Each number is 128 + 32 x the weight over its row's rms, rounded and kept within 0 to 255. Layers, rows and columns count from 0. Numbers have three digits each. The size before them is the row's rms in percent of the matrix's.

# layer 11 MLP up, 2816x704, rms 0.0435, rows 643-716, columns 528-615
101:121096099148076105195097179076131149120159108174134120198166096159115165188133141161220156100085098161123185160157143144137072208166133103118155165141153190079119074101097137135139158127099147161117086130148119132137124157086122124126191143048172095121135115146090
104:142121206078189117098161109102111150114061186182118144157137145103077123163094135098110173141202130153192109186126143169100090106107126111128133029124129081065113145101140140109146145160101171143122131116133138068142140118114147152135100151181110127189065117131117
096:115105142110135123168067114125078148083192079136160157150127145127112077136104145131173164119135181113133128127144110140142089111105166153139194139149133108174118194140155059180098113139149077119051124153048148139137103202116133130119022129138107135130158131174093
095:112162142191066171157129131116085034125081122115152105108144146091134143118107106085200113130123155082163085114149147127090166176102127098162123109143124113141140119133126111148117123155153152151063187092121125136093166122174085078126114138150185126187140148158129
102:157097074113110187158081141157134097138124140110118072068173123121169166110100091138153101089087160185073070131162155142073146084101098106125135141190102140151076093167109128091096169103115119073068132109088149093095126140089089084152127146111086126103133129154101
109:102116110123200098089161147086097174133170136117086182163084102161130106130054076184099130102076136140142147169169148155144173111143144158082134164126088117182152111179095210142175083150171114115101104172137115109119124126092085102124127116085107144129160173174122
106:112144183147097107157126150202071110092159118141098116099092120129130106158088100130148097179093160055163215104089088117113142094161143111147126101158118178133152073104184098103094183142126160105155133083114167139135186132124075123156116106124066147170080083065178
104:077144148112107145130130122097110161150101114124178159178147098089140094078131143096126170083108082159139125114180128144119170090150096082093079112173163150117137117146180149141086141144063051105139142130088166098121111074156126108093021104171073118112181107159127
094:155116136125158116165159113140063115156203182102149156159100129113129078159090133108151132126163109191135152140164134142089129169120124113128120141133194187156148092138083097084097144052161154119133128168139134107175109116147194186107085114141072120176114128138104
096:109113106108105165138149128174202129051152154124153091082173105121161169137112108068135166144140140153118113129114167041150122101130133145103130159109138143114122163132157141099100151151111130173113191152163138144135133080142162107103136148116101108181122093129096
110:085158148104113140147143088094099167091150182097075124125133095094149094117095080110153094120138098129149147120112105025117096118139104140098125119129162119126166171099143150129177130109131132165133136088116126036099135153155137121191144142127113133126166071167191
098:080087125119075115109065192151119128099097069165069057123122142139137110076108069148120124061107132086175141166133162173101149066099116120108117117127143155155141181130067130197124115219139066158159107118113114069094150079168149115188151123124107130087128134066120
102:126117154098127110147116079171149142098143125189101131125168139118163126122137140112121135094090159147094136152133173194127080168141060135188147105093115099140117142128168160078101095142000190171094098128108163104118123112187197160192153123094126102159090200161096
117:076151131136113160152098104140143093129162074125083139144075146130115151118167100105113078109123129074136069129160138032118122089108110074111168121128101146105112119094103142094140122071098145124125132083142100131110098155083110157110158108135149129100103127091160
093:135129139114152246130130093156206117137141132145142123120185118157117088192138111106084134113131197130166156084128085149157162118169191110148080083027157202112144095102118126163144151134150139128131174096194165159167140117163155122146103139118121130119099071145126
102:120220149136121136119143159100102103145126159152153126136156081116119067180089156121124141131128058144090110084106132052109143081127117088142117143113137113087099135163141120096099152128120069155138099146178115117114130144086142131109077089107118114107137149157096
099:130029106162115135092104126178152128147127147107168155128129168091149117174122142110127104107121113136124121144123116101135114159087198213128082137091091126148182135205155146165088141141134137137109109134179120114177173101200103179107168159119149209135106157107091
096:149144146122126107122118105165149151173133120146120112114107108121068103074099162092146121091131119100172121136130089065119119141082103129146173085175118135150081184162151134124089162142195112097185087169128084102119124172191124118158110047193152092092141115121155
105:125153137146060176145133119093090118179104113111146104022082055141158122105151072120092160121094097102101097079127172139078149112111111110086115151131103119104151120101130131086134088124128143096032131144099159107097128153109120079130122094132128116152129103139124
103:129149142176124125140156085117073082170148142112126156134196092118105103190098126082085159124117110098156199134102150113154078099174059039107121151137149185149128127116106172124133101114103150196085053129142123183090123088167044202146103174203130112134116136123138
096:093112116076160082106110079067174151170098189126126137148084141166094203149182171112165155093161131144128165107170133160145125130116182143205124121153120136112163149146071173161125100058119121115135115071183112144104186162097142166108102150099131162107135121184128
093:099093140115114114173182080116081149129066138154107006136103139167131072105146088097124117144166202134173139084182163156103157142107110136158132081115129179144117130118141169144138069175174119133123100136101096097089169102169160114109116157139078105102080112123128
098:132146108082088108134109155154114112155071104188150067070180126110097153109122124120185123124148097096084110191144185120119172142133129126140103172142137066085127160144152108178132121122156101145084170119115125132119129126083175145182153163176110154110145090133153
115:113106170083119117131109108142119123161071173112149122151129132112108125114128079112160145146129197147121138050180081173142091185218160135110105141096091098108172174193139148131060138191115134103099162133054126107129136142088106133101177170105160131159111171121140
098:135161063107191092134133113130129193109104162146101175160117112192145069091105150134125090129127120082146158097140121103101137132061114109119234133102143180164135101167155168137105131137096142111119130156140134109060193113119134084148152125101149102187149140110126
097:108160144191121156102126081140136090157143077088108090094065048120159111140152126107092041103128139103111182177119133183115066132156137154086151169145099179185144122139161108156117114114102186146054069111063162098090106066129181103133122112110141168145129153095123
102:106200129096070107117132116147146193083193055129129149104164136177139173102092143091108182092085100148136088114077115131126083082151070104123141133095139135118063111133144139164125110148130166088101145124136086104093115131174085194216108130196143084148100181089162
101:153078087141075139052176144099143134124117149119130134120111144165149139048142099183079146084080144118079203126173116136101120127093149068146131116162123074140110056123135131151135107082099110117185133131085147134168083139120079067135102146084140098191117113138093
114:126078124143162114102111137112124110098126095102083098102094151110094151125099179127093123141123088057098163141109088144113132129137135132120104138146092123113053109109088115076112112145048149129086103121063087143132114087068115165103087119150127192139095096103083
099:106114137087120118153170126122119137105090111148085061104114090146146109113099108133158121128157089092121177195131159146132222173092131094133112115174155167112131189061110151136184126088093167144116113129176129163134150226157211175148088093167180144151115087129206
097:131118142099088186104067160095152140070135133127145097148180110123167106159127147081101146150164118147098145106135147095120137053141121093085249144123203102122128164114106118138128223176134106160172182133108126144104145089114087144147168138133103081128108099127133
104:141077174111113150112158080122103097125153080094137073137122185157086214161133109171153165114151126186126150174125138117092135175111111125094098120119114118124111160158110083130059076087117095151101098195148144102103137163133110131150081192098168152149091104091112
100:105107108121117199148115183133149139077133140143149138165149148106138120094181137150127103094111120157120094110089130134125096049140114099158126112195135103103066108112107094100150178170134195174157149098127116126140107098163094122147155101132123083175131063123126
104:095167093135158154082119074160110181142150143143130125173112150113145128085167109118010159093165135142158151109156100150077112117143115144141077086147139171142141123123209107133169199099116140160119121086138114162138170044125115082149085181141128129139116109127111
097:115141165076145093116120145096091141080078119146132106141134071116160144117113092184124162111144134122105134108070140058156071116131086075186146138115090163083175118132129197069114107103139146134157135140130081119121184149081138133154128190107142136168133138164090
101:167172144117130123119157114158085162130139147137110128160145115161113125173116136134202149165143173122182100112087056129158164204161126168099098149131110141136088106127163108187138191126161107146154077139140184147085115177105157154080117088146115154159122163163154
100:172163156171125085110092121099061134153154112147093142103105160136126150160145090140113085148129179132102141129159070110131182124105093168089157204115094164121094098128120069125154124100136138127121095078115103094109128163140110157126162117101150173121158105182099
101:094099095189154166127169131217189143128130118191106109130160145094146098117135107130111149161101140143112146068163200113125124112109093161102197108140146105159100140062168173103158143129126099109160100078142070143115123107074124152076136152129184186092083160121125
096:126171116137173191107121112119145137118146088111123147088147085100123088127180035056064132102148085076136164100167149150170131167107111123162146183094120145121094131067181141154138134108098102136129147123164156055143104140110110132059190163094094155142116091136112
103:177102133127157153133188111169139159098164158110134104100140084141083115149140108135080139115101121156117162100150143165087159093149098146184145172135124127176068122199148126154168131127180107151130150164120082157051124076080116125143180139112104166109088113093072
102:165138121171171097104185109155144135122125140174180134123130112107141180231105102068074105133157153173164150102057184105080080107172143197124160151128177166091163144136120086064160164092125168127129071123119097155131136106158135093179167150072119190153144100126160
101:106106145116128163053186139185105090087120111104151122087122192162157135143113140114134153061182113102115125083149053143156091073125072137140081198092149107098124126086115139079126067115153177120095150156171125133109133091174161097190110151074164155126143121081119
098:130083074180139123087140092181120151170168122086113091174104207141146143199078085088102127129091049113115115113109105135084138133143110134119086110064115104122142138136160151129068138056126150139134150107183082133091155109098125118125153166068154122121072110121152
094:080146146178148146159190124122108104089141082080066170064085142121094148116119200182164090150108157145086112152108122112137093099107169150128152149165178141119133090154161138124133095091149152142092136087143146114113131122071153155151152171103122162137056149066122
094:122202075114086162091162171063136080109124137145074116114164109092105118124134109107138075171166129120136143143109113166094162115146116140115119118138124155144089089189072143069166160157136188159097082137140082138119108179116120107128161136062145077114130129099122
098:097137034120100094155115108156146181170178133183146096124130152138129143146093109086140170151096133092135130121111109131096096119089133124080133139156119115136195169153132149124120050143112068098106142143143107112152137084123077145109096127096145159125131139094124
098:072174129163182146087167141102160181106104136084105115155113115088110114157115117139100123140126151140100036096140154191154124134154169137136156164144144152082150114131102177113127070090147159118109113130145093111136128184115095113087151152164147142122126162120142
102:151172123166124194106143057101123093138125097172095125139191146160123157107140143097106083153104177100182140142165128157144184089157173116093140069185127094134142097116124132142136088177171067137165101147138102121126092080119118081141100137102079141121163115165108
102:159121096149119159124028145155058151131123083100122119174129149166098154151149219103087168125085125145147134107181176113081121114133125158120086103156148127153128095059141168122077139101118092081179081018160096165121139062144113163137062146124138106102145140130124
104:180131104128127130084093129103091108152062096115158149082174092127049121105154087059155086114071133121112099116165131110082150102137100121131126125130170111155118179093134171155211170100120120149080117095148120146090158095082086175158110040092067148117118184147148
103:109111131184128124080110160134162098114166085111155130051113112164138114154098126153127133093059071123114109153156144119123096061097059107070091108122131102084133110118094150126077144089077181132165161104123182155116115117116175080138165153180098189146174103144118
097:191164185139096096100115069126135143121143118082119106096134127165183088188115112142103119143106111187109106093068104179156136134169056135132161156146121105139161139175141139140136155133149109164160138129138187144141127133137183122203183128158130184178184157048122
097:238152149103092082108113149140106115098155190187131102092072195144126117149105205178123139137183076083094130141104146126167107164138131147104188127157161132112130149110069161145135158131062064027081106147077141137091101080121190127174101115138152161094110136130092
103:105139144090087064108138134130163124098114161180150036056145121115103080114217152133160152171120092135100143122100145118093089140116149134119136106099138132092119138148159136143120151175170134174135135107111107130107093100114124121080198125148153122130114163121096
098:136173105096113191145145058121127102142141096109030125161083142111153102121154090077187120165075168154134123107146086164130171122088104188112155219135152167158117136137112101126114107114166103101134122049095138104154096145118088081177079116156117098112187106154153
099:124126136167105145140097128086122105056103143102131117087093164099136146167073107149092103118137092218188112104157087172140212086141178046172105069152060106069180126140059185167045149113126134118122134128150116151098120057088104128125117085107100162112136089114117
101:122117189059125093143149122092129103137140159130147110134219113179133108098096135129153115114148185126122078157096160111184125142142177134148133137148106108072102124109131129084097124103111156147088094112136146125145201053131097125096109164066169112098198121126190
098:127081112151128083142093188056142199115143109138122178131161162099128187081130060148171100168163107158205103138091106130128118177090113143136102076155136174066165153124107141077131118112121135128106113072119066072122120132150152126133140159184148182124123181176175
098:044106089062084100150150075139173086151126129155137097120114123120147129094153141130103187150126130101131062096135184171152188112075150103107118112115116144134105154119166167154135138109095121157141124159111197127195162135141104091160082119115149132115176120135161
096:153111081074109111127146144126152103145201171175092119117145192108121133102202161143125134172081169134147084118102128115144183092166140118050082126184120115126181102149098143101106102102102149068093132082115086093139175131144120063102169149137067122134153046123110
100:115094090135143141163100187180103089118126094177158155055082116133133152156145120113095152193155123101101119136122115094039164164155210136149119107180117087135154169101127110108159170098142094136165144147092169186077107098061106130137140123119070123105145127158122
095:116097144143130122214105153135142121126142115112110121107108119162119113122091162136121202195170100160074155110181122124126154141144105126149095094085161104119126171162167149145149110065086109126160197107111130138143141173044204064150122131169042131149157125144116
100:162076131088149165171158196173107119124032157147131079137112120190127126167104142134099120164131113136160078133128100148171110122166070106109131142130115087138098108101122097096124137129136116148164107147148146138132181144143171202175167140116145121135138125180169
102:149153139130167167154169086150125160189172091133159128137141093134125143091127114090103108148118091106086114198151140104122167123137093155147158181146122130134135122150154168139131111177138173113071128144168090078102144125173082076123119096122110181092103071132135
101:106137104147088108151024078123082121147172102144058169122206093106146135100131079146171085063170111066071125138176127139135086156227184119147163028150083121136100118215152094121111187165179121053052074095092125082142110136139159114109106067164124122107017183112103
095:081117129160126091133099116174158151172166076149146135109146135105089099117108139123129135086166188110165137135155160103140134127110089122082130168096115089110117072118117144130128143144133111093096162163175139131103132150110114183073126159144133127096133139200120
098:126168129117134153137133134138130107137103091164157133165107099096132153123124103086127160140122090070077122145113090159088174143151121116143112173137137120121128128050098126145124104137118094062070089143155121107104172107095107110098163138114126072170121139097110
099:177139174109106163121135142023130141173129081146124092123168099149135144122132118146139148144138173170125119103152080159141153114156141063107152134156110211133055178135176136161056037088087097143096140167166172143116125137134140151131136106166107172202143055123115
102:147148166135114154181123178153113123187111121118079149156119105172175119066103101130138183188133175120125127159152137091130118106084120102109133118070107153094076150116133134185133138153203143116072131054167106114116087091181168150106159097136080146138176179135102
101:142133111162107121062132171207106142125155117125127115117098145106081047166168124107147193095119112123088152130118040116068145129085097103128114142147133144110079120135126164133169078056092066060130140100110144167162114173153088197131167107115091140137078132116036
100:090105170135158123093112125104133099112185119085150146068126249127139140142144132155093148152152153160086136186161155218144118165178087088116134069097148152150099140124148208088161124080109104142172117083112199124114137124143123109070115096147130087126139087160163
095:111100091138124113103146066110121074075156110138128128186125079128141165082115151058179149202063140062164058148121129034138115091143159153120109168102136130176139075139131134087153132090138166124084093065121119101097138147123148125172113105133110143127114154054125
097:111087060103137144123121084146115116057139096190160120190165136074167119142095141070093127148103089054089140163138118162131062201088149148176201108104112098105100158182140159147134111149150054140118178111134160124158095142083092153147189120138125166109092159153167
106:145174134104112108140053190114116087132150096128132110124088154137136138098120078105126152138146124130121139164203155108147149114152109143143155103150141142132135229156097133136130129151154175162131166077145030149138118093126120091128079153084125153121081148144131